From a checkpoint of a small transformer trained on Wikipedia: 16 layers, 4.22M parameters.
Each number is 128 + 32 x the weight over its row's rms, rounded and kept within 0 to 255. Layers, rows and columns count from 0. The size above them is the row's rms in percent of the matrix's.

# layer 3 MLP gate, 320x128, rms 0.19, rows 98-115, columns 0-127
size [ 92 114  96 104  73  95  85 104 121  92 115  93  91 102 108 127  97 106]
[[178 118 118 175 109 168 121 117 136 136 130 101  64 115 157 148  88  53  97 130 100 108 166  93  99 109 166 151  87  78 133 137 121 159  96 114  70 155 135 148 118  86 124 149 147 104 107 140  98 184 116 154 112 101 184  65 122 120 146 135 166  82 110 152 215 105 178 130 140 142 119 130  77 111  83 116 152  94 154 203 155 113 101 122 138 105 137 117 172  89 106 174 128 121 135 174 165 145 146 127 157 121 148 133 164  98  88 134 122 139 120  85 128 104 176  86 146  80 148 141  79 189 184  90  54 150 159 129]
 [127 167 118 163 159 124 159 147 105 116 174  78 174 104 127 142  87 140 136 135 125 161 164  75 117 124 105  79 154  79 197  94  82  87 141 162  80 113 114 116 156 105 101 124 150  90  77 145 153 146 128 106 133 150 152 135 197 146  82 150  97 136  97 155 197 152 140  58  64 173 115 114 137 125 125 138 171 126  78 116 154 175 114 158 122 118 151  96 130 144 117 160 172 109 151 153 132 167 129 174 105  79 155 129  56 194 102  96 111 112 117 166 150 166  80  85  99 170 145 130 147 119  73 157 126 128  74  88]
 [112 206 124 116 111 112 138 137 176 148 127 117 180 124 143 119 118 145 142 117 132 154  96  65 117  82 117 112 154  89  93  84 190 125 134  91 155 133 120 138 142 122  82  98  90 180 128  92 165 141 134 183 190  73 137  94 176 135 128 127 108 123 168  59 102 124 179 147 199 194  69 149 114 101  28 171 140 139 120  99 129 145 141 113 129 148 120 132 117 126 180 142 136 151 103  74  95 106 191 108 114 112 121 133 109 119 135 178  84 138 180 100 155 134 148 116 159  68  99 154  84 155 129 121 153 122 155 166]
 [194 132 101 143 133  97  22 137 139  70 142 101  73 159 161 144 113  77  72  67 109 163  96 111 168 148 103 183  86  98 106 110 107 146  77 136  97 104 108  90 217 114 101 119 100 128 118  65 147  94 127  99 149 122 186 114 172 115 111 129 172 124 101 104  95 124 105  96 164 118 104  62 121 117  74 155 148 165 119 172 130 166 136  96 122 125 151 118 127 107 100 171 120 137 113 155 185 144 102 117 109 128 110 126 135  92  79 118 148 181  99 119 145 119 117 113 187  99  96 138 126  99 103 139  81 155 131 169]
 [152 117 118 218 172 137 112 105 115 141 146 131 134 142  96 142 197  71 158 170 190 150 135 137 163 151 162 119 141  67 127  92 150 132 141 157 206  99 150  92  80 135 154  78 107 138 152 116 134 189 129 119 122 106 103 101 147 128 128 124 106  90 121  98 100 114 170 142 104 161 114 163  97 149 109 141 125  57 115 170 203 156 111 103 202 188 146 143 115  94  73 152 141 150  32  88 165 126 107 130 147  95 131 163 113 116 146 135 136 135  95 115 111 132  80 169  57 138 149 134 123 117 139 143 147 118  86 105]
 [141 114 129 112 149  85 110 166 119 136 131 138  65 160 110 149 132 161  81  67 151  83 113  81 123 128  81 166 175 170 119 102 146 156 138 144 150 138  79 111 169 112 103 128 128 104 106 134 160 113 201 154 140 112 222 157  63 109 130 135 186 125 132 159 119 150 110  91 149 120 125 122 116 140 118 176  48 113  74 161  97  93  83 137 110 125 170  60 101 157  94 114 154  67 117 145 150 122 169  73 123 135 169  73 129 119  90  85 152 128 109 171 192 125 124 116 103 126  86  97 143 178 144 112  86 119 102 100]
 [101 150  60 115  22 105 127 107 137 130 168 137 147 147  79 103  97 163 166 104 135 201 174  71 164 134  84  66 101 166 129 149 130  84 102 159 131  61 122 161 140  99 100  68 131 110 122 161 157 147 133 183 128 182 112 128 134 141 134 104 143 171 106  82 110 151 101  94  81 176 172 136 138 106 149 135  85 184 204 170 141 104 143 140 162 123  99 160 134  97 128 148 160 131 140  83 107 150 137 134 144 154 113  73 122 135 120 149 127 144 163 178 135 109 109 116 128 172 127 177 204 128 123 112 139 110 112 114]
 [132 112 165 144 164 150 133 112  96 131 116 157 113 159 159  96 121 110 146 153 116  55  86 180 143  80 103 155  75 137 107 139 131 176 157 143  67  61 105 142 183 169 143 108 171  51 118  84 127 142 127 139 118  94 173 131 141 157 171  98 107  96 141 191 133 192 146 151 178 127 107 136 125 135 150 135  79  72 135 137 155 158 145 152 141 109 164 164 114  80 110  79 125 111 144 184 176 214 142 123  97 151 141 125 151  71  82 146  94 143 108 183 116 161 131 146  99  82 109 135 145 127 118  82 132 117  96 177]
 [136 156 101 171 169 106 146 114 164 191  77 127 111  89 144  96 177 137 168  98  97 164 143 131 135  85 138  98 113 162 196 127 153 152 118 121 131 141 150  97 157 125  73 133 139 164 131 186 101 125 169 139  99  81 150 145 140 170 168 176 112  55 140 136 144 248 139 169 114 153 133 107 123  71 122  91  65  93 113 134 140  97  61 110 141 124 101 159 140 123 105 134  81 114 136 139 131 155 100 141  88  92 116 126 123 166 105 178 113 107 134 193 124  68 118  44 166 158 143 124 123 128 102 112 124 114 123 118]
 [137 174 142 118  64 155 132 129 157  75 100 123 135 155 105 133 150 122 106 119  88 163 142 158 118 120 155 138 178 169 101 101 170 160 161 142 159 150 135 157 179 137 113 146 144  96 134 123 106 195 144 133  95 113  66  92 143 157 186 151 131 101 117  99 173 206 152 102 111  70 105 193 144  58 151 134 145 188 130 140 126 157 200 114 140 145 116 111  91 142 158 188 117 155 116 118 145 142 112 218  92 172 115  88 136 137 124 135 165 160 125 145 136 125  58 110  70 112 110  81 170 139 156 149 107 135  74 105]
 [177 104 155 156 126 150 113 114 138 117 149 130 136  92  90  76  64 134 192  87 186  89 129  98  95 105  66 163 133  87 140 135 153 112 138 141 170 130 155  90 125 111 131 115  90  95 123 102 149 101 113 122 195 126 111 110 117 111 110 132 107  86  68 150 120  53 124 103 164 102  64 113  98 141 156 167  92 174 165 103 114 123 140 139 128 139  94 114 101 118 159 111 125  81 159 110 142 118 133 159  70  92  87 109 107 122  70 179  85 114 166 150 104  54  43 164 134 171  88  96 123 154  86 187 115 123 139 136]
 [101  94 122 128 113 199 170 153 181 135  63 143  92 140 149 102 104 151 133 157 131 140  75 154 131 106 155 136 143 185 175 158  92 179 143 140 141  89 185 107 143 142 159 151 154 155 135 100  96 122 112 126 133 151 139 168  89 167 142 119 168  81  70 186 189 141 104 142  58 169  67 116  86 132  93 133 160 149  94 139  78  82 166 137  87 128 144 155 104  75 130 133  77 152 122 151 138 133 165 138 152 148 128 115 133  90 109 116 138 170  84 155 165 212 122 123 166 157 112 119  98 209 102 119 150 120  98 109]
 [155 178  99 110 143 107 169  58 175  69 160  65 126 148 194 141 135 146 164 129 163 129 139 164  94  89 117 112  82 141 108 189 133 144 137  85  71  93  71  92 140  82  98 151 148 101  93 164 138 146 110 135 136 160 196 104 173 154 100 120 141 134 117 136 138 153  64  79 161 189 109 137 151 136 116 125 165 116 113 129 131 154 163 137 138 132 132 139 146  95 138 104 189 132 188 143 161 141 117 117 185  70 102 100  98 131 128 142 178 102  70  99 104 156 115 118 146 106 158 223  85 146 128 111 130 112 136 104]
 [160 103 122  96 145 102 152 119 158 106 160  90 102 195 137  84 154 164 142 137 122  60 157 100 130 158  74 140 100 136 148 105 120 139 125 172 107 175 146 125  94 117 188 113 160 132 137 179 148 131 100  85 109 103 105 114 148  99  87 173 128  65 118 178 127 183  88 150 118  76  76 118 137 125 164 139 164 109 146 163 107 146 159 111 106 132 191 118  54 100 147 122 102 137 133 100  73 128 176 157  99 193 122 154 104 136 101 136 191 186  55  80 167 159 154 197 143 147 139 141 143 117 112  85 121 145 165 111]
 [146 144 149 132 140 148 136 210  57 146  86 180 143 162 112 123 122 118 160 113  93 138 119 103 120 131 112 142 161 104  96 103 140 183  82 164 139 192 100  61 138  73 106 150 104 160 118 145 109 136 117  59 101 159 143 105  99 103 128 184 155 151 139 129 117 134 111  77 143  98 133 120  88 124 118 162 119 176 146 106  97  77  83 107 134  96 179 106  88 122 113 119 180  82 120 120 146 109  45 120 149 147  87 109 195 128 143  86 118 124  52 129 114 108 160 172 116 160 137 169  81  78  99 106 161  76  89 120]
 [113 186 183 198 175  97 113  83 177 120 114  84 127 151 131 132 116  62 170  98 151 156 224 132 182 105 129 149 117  80 195 143 135 129  81 134 146 165  92 136 133 158 131 149 136 127 152 127  84  62 133  97 110 164  93 148 104 128 118 135 139  40 141 130  96 147 170 161 156 122 116 114 130 134 122  92  95 151 132  97 149 125 129 130  67 124  94 136 131 118 199 136  96 141 145 151 176 169  91 122 131 117 183 158 114  93 141 129  74 135 105 204 110 151 137 151 181 166 145 110 129 185 160 122 140 112 115 118]
 [ 98  69 115 174 186 153 108 104 152 166 191 129  59 134 111 153 181 171 116 185 110 140 104 132 149 107 136  92 139 157 123 155 121 113 136 145  73 135 125  71 174  53 121 105  81 169 107 126 174 133 146 182 132 163 121 111 145 127 163 129 114 138 143 139 138 122 164  78 191 133  81 140 132 144  83 117  85 137 121 103 144 144  37  72  94 148 150  57 168  88 131 139 119 139 144  73 218 126 139 149 129 117 120 121 205 119 112  98 118 122 102 172 135  90 125  98 129 143 137  98  98 133 125 107 120 119 122 153]
 [109 116 192 148  66 108 147 164  11 101 105 169 123 136 129 109 109 132 168 106 166 146 111 130 125 156 115  95 126  88 128 141 146 142 217 167 127 136  97 125 123 151 103 108 150 184 110 111  56  68  76 167 133 123 144 138 122  83 115 122 171 129 184  93 159 127 172 119  94 152 112 121 117  97 114 171 155 101 106 123 233 102 123 142 153 117 168 143 125 172 100 153  88 138 186 148 154 125 125 149 105 173 136 128 146 161 116 154 137 140 185 106  79 144 119 182 128  80  75 132 121 151 132 138 157 112 131 137]]
# layer 3 MLP up, 320x128, rms 0.19, rows 98-115, columns 0-127
size [100 101  89 110 101  97  98  89 114  97  98  95  98 102 107 108  95 101]
[[139 159 181 141 100 100 113 134 154  79 111  94  76 125  86 102 127 127 117 150 104 187 115 164 140 126 105 173 130 156 141  81 152 128  90 125  74 122 151 148 172 103  70 127  75  61 115 123 104 136 143 109 115 119  96  67 102 138 186 131  92 126  96 156 194  90 124 163 164  88 134 138 148 148 164 150 132 138 164 124 190 172 104  97 154  70 139 102 131 140  72 118 163 109 151 104 201 135 164  95 109 104 147 119 200 116  80  88 133 136 156  90  55 163  76 112 157 131 174 114  72 147 136 120 159 113 108 121]
 [ 68 145  94 111 183 182 171  98 150 176 101 165 115 170 106 160 106 144 146 157  60 195 133 164 114 118 135 145 165 128  97 126 194 155  85 141 130 135 108 179 128 130 121 185 111 103 130 113 131 175 119 177 161  89 125 151 166 134  98  81 130 154 154  99 110 115 118 115  68 113 110  83 159 129  84 181 120 139  91 118 106 138 120 141 131 153  97 156 154 128 200 130 136  93 122 147 186  40 112  91 160 200 150 107 122  77 159 152 119  97 117 109 136 194 170  98 132 116 135 140 101 117 118  67 102 115 155 121]
 [123 135 115 143 150 105  71 107 159 151 135  73  88 151 153 154 125 102 155  97 142 154 100  86  73  93 104 148  99 159 125 141 161  82 135  99 123 105 155 151 117 131 107  95  65 170 145 142 110  99  86 161 160 149 101 142 222 118 161 107 129 196 166  77 160  93 115 137 145 161 102 118  88 125  86  96 140 177 131 132 114  99 171 105 194 139 107 171 145 161 132 182 129 161 143  83 101  80 169 176  23 114 120  75 142 118 152 127 151 105 155 102 144 168 123 179  93 141 139 154  97 104 166 112  96 139 103 119]
 [115 124  84 152 100 145 127 123 189 124 112  83 151 130 130 126 119 129  97 111 132 122 118  83 118 153  41 164 154 118 179 135 105 191 151 136 116 160 153 133 156 156 117 120 139 180 106 152 208 102 127 162  94 103 136 147 118 115 109 126 114 117  41 119 105 116  88  53 142  71 131  61 128  94 171 168  71 137 120  86 145 136 120 127 116 133 107 107 150  99 128 133 122  95 124 148  96  84 117 103 111 178 124 150 105 102 179 129 169 115 132 194 138 109 114  86 126 127 115  99  67 111 162 135  80 228 138 195]
 [185 118 132 117 121 150 106 137 154 136  95 181  71 117 138 137 175  87  90  95 180 108 126 199  98 165 119 111 101  91 127  98 131 146 100 127 152 125 163 133 152 113 163  92 141 147 138 113 122 114  98  57  99  62 117  84 112 178 103 110  94  83 137 114 124 116 150 121 125 158 129  75 177 140 152 148 125 108  87 168 107  77 155 171 131 135 115  80 176 137  93 111 192 135 173 142 160  88  19 156 188 136 109 161 132 173 119 145 135 122 180 157  99 169  80 115 113 124 159 128  92 196 136 160 117 106 126 112]
 [175 148 105 123 131 121 148 134 177 130  62  29 122 144 107  68  81 156  97 163  90 136  94 156  53 121 159 166 132 145 136 144 148 111 117 169 148  98 124 133 108  93 166 165 138 146 165 121 167 149  80  96 123 124  64 204  98 113  90 125 151 118 140  97 172 108 156 159  86 105 143 112  52  79 127 148 151  93 116 130 169 147 189 126 154 120 135 152  80 127  98 140 142 167 143  85 124 143 138 140 127 133  95 126 107 172 133  94  61 158 108 143 111 109 146 117 160 119 134 119 132  68 148 218 131 173 143 147]
 [135 131 173 156 135 115 144 128 127 182 137 149 129 144  69  66  79 119 140 120 107 148 174 106 139 134 158 147 108  94 154 198 139  91 112 136  74 134 146  99 108 168 138 105  49 132 115 184 115 124 111 221 174 138 147  92  77 182 143 133  85 129 129 112 202 157 130 187 152 126  59 149 163 146  49  85 185 101 157 131 110 118  78  95  56 107 123 123 160 128 109 116 114 127 115 143 134 124 171 199 114 116 138 135 166 138 106  81 117 100 174 164 137 140 105 112 138 166 144 129 140 140 168 112 139 144 134 133]
 [139  82  84 172  50 121 184 102 119 109 105 130 133 110 124 137 173 112 219 172 100 142 109 137 152 120 128 117 114 141 167  93 131  94  99 122 145  92 147 106 159 178 150 128 172 161 158 123 118 192  56 103 113 157 120 141 159 140 125 170 103 109 123 113 149  93  88 128 132 114 103 123 127 122 103 152 166  81 151 145 135 111 113 118 139 109  84  93  79 164 150 146 164 125 134  80 102  96 157  79 147 167  71 135 105 150 148  95 168 105 191  42 137 118 116 130 122 106 104 198 194 159 144  54 120 131 159  92]
 [ 81 104 111  66  85 127  77 138 129  89 154 151 186 199  94 130 115 138 105 177 108 142 154 163 135 150 103 150 129 149 115 152  82 133 132 158 148 101 139  85 161 108 169 119 113 116 136  71 124 166 113 112 131 100 124  80  90 168  70 153 129 129 123 141 136  93 158 121 156 108 138  57  47 123 142 129 112 155  91 150 108 109 154 128 152  81  62 116 134 115 146 142 156 176 151 100 183  61 155 126 198 123 157 155 120 150 169  98 179 128 157 147 142 160 108 201 109 123 134 144 107  44 160 130  99 140 129 175]
 [155 159 130 151 189 161  97 101 105 124 118 119  50 159 121 166 121  92 108 151 153  98 138 130 138 162 119 131 137 126 143  73 114 209 119 126 144 143 139 101 122 129 126  97  97 141 201 146  57 173 171  92 145 147 171 137 139 174 134  97 116 142 147 154  82 185 153 158  89 107 167 107 101 159 111 152 146 128  85 110 159  96 152 145 150 197  77 141  99  67 127 132 180 125 154 108 121 152  81 115 150 124 164 166 143  98 100  60 111 153  82 143 156 170 188 110 142 129 168  74  73 121 126 194 161 134 141 112]
 [165 109 153 139  85  72 126 122 172 106 125 150 116  78 100 165 147 122 119 102 130 103 146 160 133 101  92 112  87 103  80 120 167 103 165 122 124  80 127 126 168 111 176 130 172 177 147 137 121 132 117  73 154 181 165 154 116 157 150  75 120 105 130 185 153 147 140 125 148  72  63 124  74 150 111 109 183 112  59 158 149 131 148  78 145 114 145  71 148 125 136 106 141 116  86 150  67 123 116  89 198  94 195  90 163  97 169 164 131  99  82  96 161 102  96 161 116 156 135 202 130 120  99  83 138 149 140 137]
 [ 82 135 122  95 139 106 125 122  94 153 141  57 148  83 129 128 145 137  94  92 186 133 120 200 134 154 131 129 140 150 131 175  98 113 126 160 142 128 169 140 187 165 202 162 173 129 102 155 106  91 135 113 116 212 137 167 150 118 134 146 157 151 108 110 173 170 161 115 107 165 108 155 131 127  95 148 183  98 134 128 178 123 189 132 127 147 141 200 123 128 160  87  93 155  69 139 126 133 142 184 110 114 171  66 142 104 153  60  95 163 120 158 158 115 129 175 149 127 108 182 157 112 145 128  49 137  85 153]
 [131 141 119  90 112 151 172  98 156  91  66 145 127 138  95  89 133 134 144  86 176  59 184 112 108 131 143  77  74 108 110 117 130 138  81 159 123  79 184 107 132 162 165 153 107 131 138 120  68 187 121 193 138 142 134 129 140 135  85  87 165 124  82 145 168 102 116 118 111 112  37 152 148 160 105 137 111 118 127 149 113 141 117 175 147  96 113 169 175  78 129  94 153  89 170 115 140 154 136 131 146  58  66  98 142 176 105 121  87 123 116 147  43 185 126 158  63 117 146 132 124 140 158 157 143 124 138 126]
 [180 147  95 184 174 132 159  84 107 109 101  79 160 149 170 135 113 141 144 132 127 116 136 130  91 100 110 164 106 139  90 124  68 140 140 119 113 143 111  81 128 136 140 119 157  96 103 133  96 127 140 133 102 165  80 111 152  62  75 197  95 147  80 122 124 125 137 120 142  90 132  86 130 138 131 131 153 127 166  36 129 193 167 113 122 137 179 137 101 117  92 168 109 158 129 139 112 179  78 185  78 130 143  85 162 150  36 100 149 197 105 104 136 101 140 208  85 116 135 142 129  82 133 113 112 137 139 170]
 [174  47 156 157  80 135 109 102 124 165 202 142 138  98 149 150 129 119  74 153  83  73 133 119 130 152 146  85 147 163 155 118  90 166  74 149 169  97  96 119 147 163 142 164 121  66 146 115  90  69 129 144 189 109 150 158 140 128 150 114  88 136 102 156 153 127 118 189 128  73  78 134 109 159 166 114 111 112 130 140  97  84 102 157  58 110 136 175 120 130  95 118 176 148 131  91 178 152 116 168 122 135 124 148 129 116 183 135 150  65 168  83 188 168 180 122 127 117 121 106 147 166 112  98 104 142 115  78]
 [129  97  50  85  93 153 173 122  85 145 160 130 164 108 103 110 140 145 110 177 151 140 112 143 176 141 149  28 114 197 122  84 151 114  87 120 142 146 115 112 120 126  79 106 178 149 110 154 111 133 165 165 120  81 150 144 120  97 141 151 127 133  68 166 169  93 104 113  95  86 158 106 104 113 137 158 105 127 124 113  90 138 159 154 103  81 148 140 151 191 119 152 139 142 154 156 119 102 205 134  98 154 122 147 102 138 103 151 113 175 188  70 133  94 110 108 139  80  88 155 134  74 114 158 185 141  55 165]
 [113 139 107 174 111 105 145 167 118 160 161 116 143 107 121 117 146 135 110 165 140  83 111 118 136  99 118 137 157 132 139 149 176 155 134 130 124  11 121 100 176  95 173 114  79 155  78 134 113 172 139  94 106 195  57 127 144  54 160 121  96 143 148 114 117 115  92  42 191  53 129 148 132 141 140 124  93 126 210  85 140 155 132  71 122 136 132 165 159 122 124 144 103 136 107 148 123  62  88 108 114 141 122 154 137 133 129 106 137 123 127 136 107 115 181 126 111 177  86 159 119  51 141 157 136 161 126  90]
 [100 163 114 147 173 109 132 144 184 131 118 114 205 150 113 124  98 137  81 141 107 106 127 101  91 118 127 157 140 158 110 158  95  97  98  93  87 115 207 116  90 105 104  83  79 127 125 118 153 134 130 120  78 167 126 129  87 124 105 157  86  93 106  92 138 115  99 142 134 136 170 127 116 168  81 186 179 136 190 162 130 164 136  98 131 114  87 136 146  42 110 134 101 167  75 150  94 127  89 109 156 107 155  77  84 128 104  96 133 109  99 161 173  79 157 141 101  90 168 172  94 110 181 109 113 191  75 169]]
# layer 3 MLP down (transposed), 320x128, rms 0.174, rows 98-115, columns 0-127
size [ 76 107  96 103 119  98  84 100 117  93 107  90  99 101 104 122 102 108]
[[ 83 105 153 159 107 128 148 121 182 100 177 117 108 120 113 138 120 130 124 142 153  96 157 148 138 148 120  98  97  99 115 145 105 212 134 130 116 133 119  54 116 169 113 130  70  92 113  78  82 161 117  76  52 111 110 100 115 164 158 169 109 103 186  80 187 124 101  89 162 119  80 114  45 109 135 115 179 156 110  98 106 105 133 170 134  66 142 165  85 134 157  64  88 117 142 162 138 111 104 167 119  96 111 189  81 131  87 115 148 111 166 112  95 137 120 184 141 116 142 168 131 137 182 118 113 109 127 168]
 [ 70 117  87 102  74 142 144 153 126 105 153 174 125 137 100  85  50 138 131 167 123 119  99 191 116  99 139 108  84 123 116 162 136 166 171 167 164 121 107 115  80 140 155 133  84 151 176 139 142  70  98 138 174  96 145 124 138 158 182 134 159 146 127 106 119 132 169 133 150  93 179 153 139 173 154 113 140 150 136  91 101  85  69  41 133 100 136 147 107  92 128 112  80 178 117 124 134  80 119 145 199 175 147  83 200 126 147 125 153 147  76 135 102 120 123 106 141  59 110 106  95 110 116  91 118  87 102 164]
 [181 104 187  93 100 151  95 138 172 179  94 103  95 153 168  63 123 134  88 120 144 129 176 169 125 138 160 105 204 147 111 128 121 103 151 134 166 166 122 101 129 103 192 135 111  86  95  85 132 129 122  76 148  84 126 108 106 112 178 139  72  99 125 118 132 169  79 125 193 111 148 168 156 121 131 134 111  67 134 144 141 119 105 183 124 135  93 179 107 164  72 107 135 135  71 170 139 144  79 105 129 134  85 176 148 160  34 143  90 110  86 138  98 133  86 162 142 175 103 153 127 122 122 147 165 135 137 128]
 [138  88 126 128 106 111 137 148 154 121 222 143 106  68 138  96 173 111 121 149 162 104 153 143 114 147 161 175 141 141 107 155  99  81 152 162 119 147 153 175 123  78 189 161 116 107 124 103  84 165 146 151 118 103  28 147 120  98 162 134 111  74 149  66 145 113 142 166 105 193 121 127  97 100 156 145  70 128 144  96 164 126 143 109 140  91  86 140  73 144 100 158 184  84 156 198 174 104 100 145  73 142 102 173 131 137 147  77 120 131 139 124 158 144 124 161 182 118 170 162 103 127 168 137 145 107 117  90]
 [ 81 101 110  76 147  80 122 102 203 133 101 148 140 133 116 141 129  98 133  94 145  91 128 173 133 149 159 102 116 103 123  56 155 153  70 133 124 160 157  73 195 128 110 148 115 141 105  98 122 111 115 121 141 139  96  84  89 138 107 166 117 208 120 140 104  91 154 112 124 147 183 134 173 115 165  92 170 156 113 143 140  45 145 155 133  96 102  76 101 162 197 143  99 168  70  64 137  78 127  94 144 129 192 150 191 138 127 131 117 140 111  98  59 139 134 132 144 148 153 121 118 133 132 130 139 160  66 161]
 [174 161  98  28 122 169 170 128 105 115 118 133 155 155 123 137 125 166 136 157 149 148 155  77 126 124 111 144 116 139 148 130 106  70  97  59  86 111 119 182  89 100  67 138 135 106 106 122 139 157 154  90 148 145  98 172 108 133  96  84  43 194 103 120 128  85 187 161  88 136 126 147 149 128 153  97 118 106 101 155  97 105 171  83  79  73 121 118 150 124  94 126  65 107 155 168 137 131 109 102 119 151 158 138  98  89 182 118  87  67 139 139 143 112 152  52 135 143  78  94 128 129 114 134  99 134  89 138]
 [160 112 146 118 138 137 164 170  91 106 147 152 123  79 192 166 137 152 110 150 119 109 144 114 134  95 112 172 136  88 172  83  89 126  85 121 158  85 111 149 139 112 108 147 127 126 114 180 162 121 139 172 176 163 149 147  94  64 102 121 167 168 122 155  59  70  97 163  63  84 168 137 135 127 157 135 152  64 148 165 194 126 160 163 161 146 123  60 119 184 100 175 133 107 141  99  81 109 135 183 101 104 100  96 162 160 142 135  96 217 141 106 135 103 135 110 109 152 144  88 149 130 176 146 115  90 145 115]
 [173 174 109 108 205 109 152 171 106 143 185 130 160 102 149 161  95 134 154 116  80  93 104 177 155  94 149 111 156 165 120 123 128 125 172 139 146 126 114 129 145 195  95  72  87 112 147 157  75 153  79 176 167 116  99 141 141 139 162 149 156  77 128 133 138 176  76  89 138 128  85 132 152 174 107 115 198 147 169  65 150 151 130 138 105 155 182  82 117 131 169  89 101 100 152 122  83 106 188 135 187 147 158 207 148 148 139 131 135 165 114 101 109 121  86 148 102  98 103  91 108 122 150 144  84 152 115 115]
 [131 111 129 108 145 141 144 135  73 103 122  88 149 146 122  77 171 124 152 134 183 177  57  83 112 111 159 112 174 144  57  91  86 165 178 160  89 129 104 116  98 100  89 146 131 132 181 124 137 135  73 116 124 112  82  91 182 188 156 177  74 168 102 103 144 142 107 123 144 152 117 121 124 107  92  95 169 162 133  89 157  96 138 201 115  87  33  96 146  73 175  72 162 135 146 144 135 152 169 135 158 105 139 155 119 138 116 122 117 147 144 133 160 140 126 143 113 143 157 166 146 114 159 139 139  94 202 151]
 [ 53 137 117 116 161 153 149 180 137 143 123 153  59 130 107 119  41 122 136 141 116  87 122 208  57  96 111  64  94 146  87  79 139 122 133 123  93 150 142 128 142 106 186 112  68 128 160 158 126 140  70 102  87  93 108 125 117 162 133 149  80 126 134 111 125 114  73 124 119 113  97 112 120 148 156  59 121 163 145 103  74 118 135 107 130  61  83 108 120  96 133 120 154 194  94 129 137 113 147  96 143 112  79 160 149 151 147 158 135 121  60  80 121 116 103 131 147 168 104  84 155 117  68 137 102 128 101 164]
 [ 92 100  67 135 110 138  86 128 163 184 119 108 105 213  94  79  93 135 187 127 103 118 115 118  51 154 124  83  77 111 141 150 134  82 105 149  82  73 106 140 116 128 147 199  71 107 103 148 166 102 147 174 140 138 118 138  99 115 152 152 193 151 153 129 127 117 142 164 155  80 137 144 129 200 130 109 112 159  94 146 128 112 147 104 139  98 139 115 125  94 151  94 111 173 138  99 122 171 130 125 192 162 129  80  92 145  88 142 183 119 172 133 145 176 136 149 116 128  98 116 160 114  93  82 165 192  79 105]
 [199 162 124 123 105 169 162 159 121 148 102 181 164 111 148 138  93 119  94 117 114 106 162 139  75  79 118 136 155 110 149 110 125  82  56 100 142 144 133 114 114  59 161 126  86 145 107 131  83 129 164 177  86 103  91 134  91  30 134 185 151 165 141  94 159 138 130  90  64 138 143 107 171  90 175 103 130 127 158 119 115 199 110 160  89 106 107  68 109  98  92 116 148 146 131 122  91 119 180 132 122 136 124 134 103 132 144 107 164 198 116 124  98 179 127  90 135 141  83  84 130 161  78  90 115 134 145 159]
 [169 135 146 157 145  71  81 189 132 146 144 160 178  58 105 159 165 111 177 179 185 128 117 108 172 124 152 141 146 139 117 125 183 136 164  90 157  78 153 132 127 116 159 109 133 109 150 130 150 130 123 142 137 115 106 142  86 128 104  75 135  35  81  92 144 149 172 141 115 108 118 151 119 119 114 155  87 143 101  90 142 114  84 114 123 181 221  99 108 100  85 145 147 114 147 150 125 208 116 100 104 106 185 134 195 116 143 134 154 114 132 126 140 148 121 189 140  68 178 153 147 120 126 141 116  60 135 114]
 [178  65 132  86  65 142 113 123 114 161 128 134 112 124 137 134 170 130  84 111 127 110  75  58 111 119  99 142 147 120 138  77 118 116 127 161 155 159 168 120 137 130 161 125 125 183 113 122 133 130 121 138 131 106 186 132  72  86 161 118 118  60 131 129  74 128 145 162 108 129 113 122 148 153 183 168  96 151 145 140 108  65 122 114  88 126 158  94  63  82 107 205 123  75 106 148 158 106 188  71  91  93  97 129  46 117 176 154  68 155 115 138 129 150 116 112 182  99 109 107 124 135 167 122 144  67 129 165]
 [113  17 126 121 117  78  93 127 120 164 131 147 139  88 155  98  78  64  77 161  99 184 115 137  95 129 112 128 185 166  68  99 120 150 144 161 152 155 124 125 137 169 110  76  97  99 113  80  95  92 149 138 115  93 116 161 143  96  82 113  86  94  57 169 118 137 119 180 124 151 156 166  92 231 132  91 150 145 109 166 110 145  98 124  68 145 154 143 136 123 170 102 118 148 131 153 153 138 105 161 133 137 127 182 101 105 137 169 141 128 131 114 119 154 137 114 146 113  92  95 119 123 143  90 208 136 155 123]
 [149 119  81 162 146  89 165 145  99  88 148 130 147 111 129 129  96 149 126 150 110 118 100 155 161 172 133  75 110 128 143 121  94 120 145 145 101 158 136 134 113 119 120 124 137  30 163 145 112 136  98 128  98 142  84 154 145 135 151 189 152  96 131 142  72  60 131 143 117 120  48 103 154 163 162 122 142 152 106 117  94  75 139 114 170 102 186  89 102 168 146 114 138 152 119 177 102 125 174 217  13 135  96 114 116 117 121 185 158 124 143 103 116 120 138 118 126 102 145  57  90 102  80 147 177 170 112 133]
 [140  99 160 133 152  98 181 175 129 143 207 146 123 115 134 170 106 158 106 167 167 137 152 129 148  89 134 151 126 118 173 111 134 162 131 144  84 107 142  90 214  75 151 105  33 161 163 164 129 131 116 113 153 143  57 164 160  80 104 118 107 208 143 119 105 120 170 117  79 137 112 163 119 159 123 173  95 132 140 151 104 155 158 119 121 139  99 116 115  96 127 142 104  94  83 136 139 146 104  77 150 187 159 128 154  95 113 103 132 166 122 114 106  89 180 157 130 149 138 123 186 133 103 123  32 130 163 170]
 [102  85  83  99 145 203 150 146 196 113 145 135 112  81 120 108  93  93 153 152  99  83  76  89 172 110 126 112 137 143 153 113 107 105 119  82 190 112 145 164 173  77 119 138 127 164 149 113 173 171 107  76 108  53 133 108 170 168 182 170 130 154 139 101  77  81  92 161 154 131 127 143 102 100 133  64 136 191  89 145 134  73  99  82 126  82  82 112 157 132 158 160 161 149 149 136 139 127 166 163 152  89 127 127 144 166  71 140 117  95 103 138 108 180 133 124 142 152 142 102 162 177  96 144 137 154 106 115]]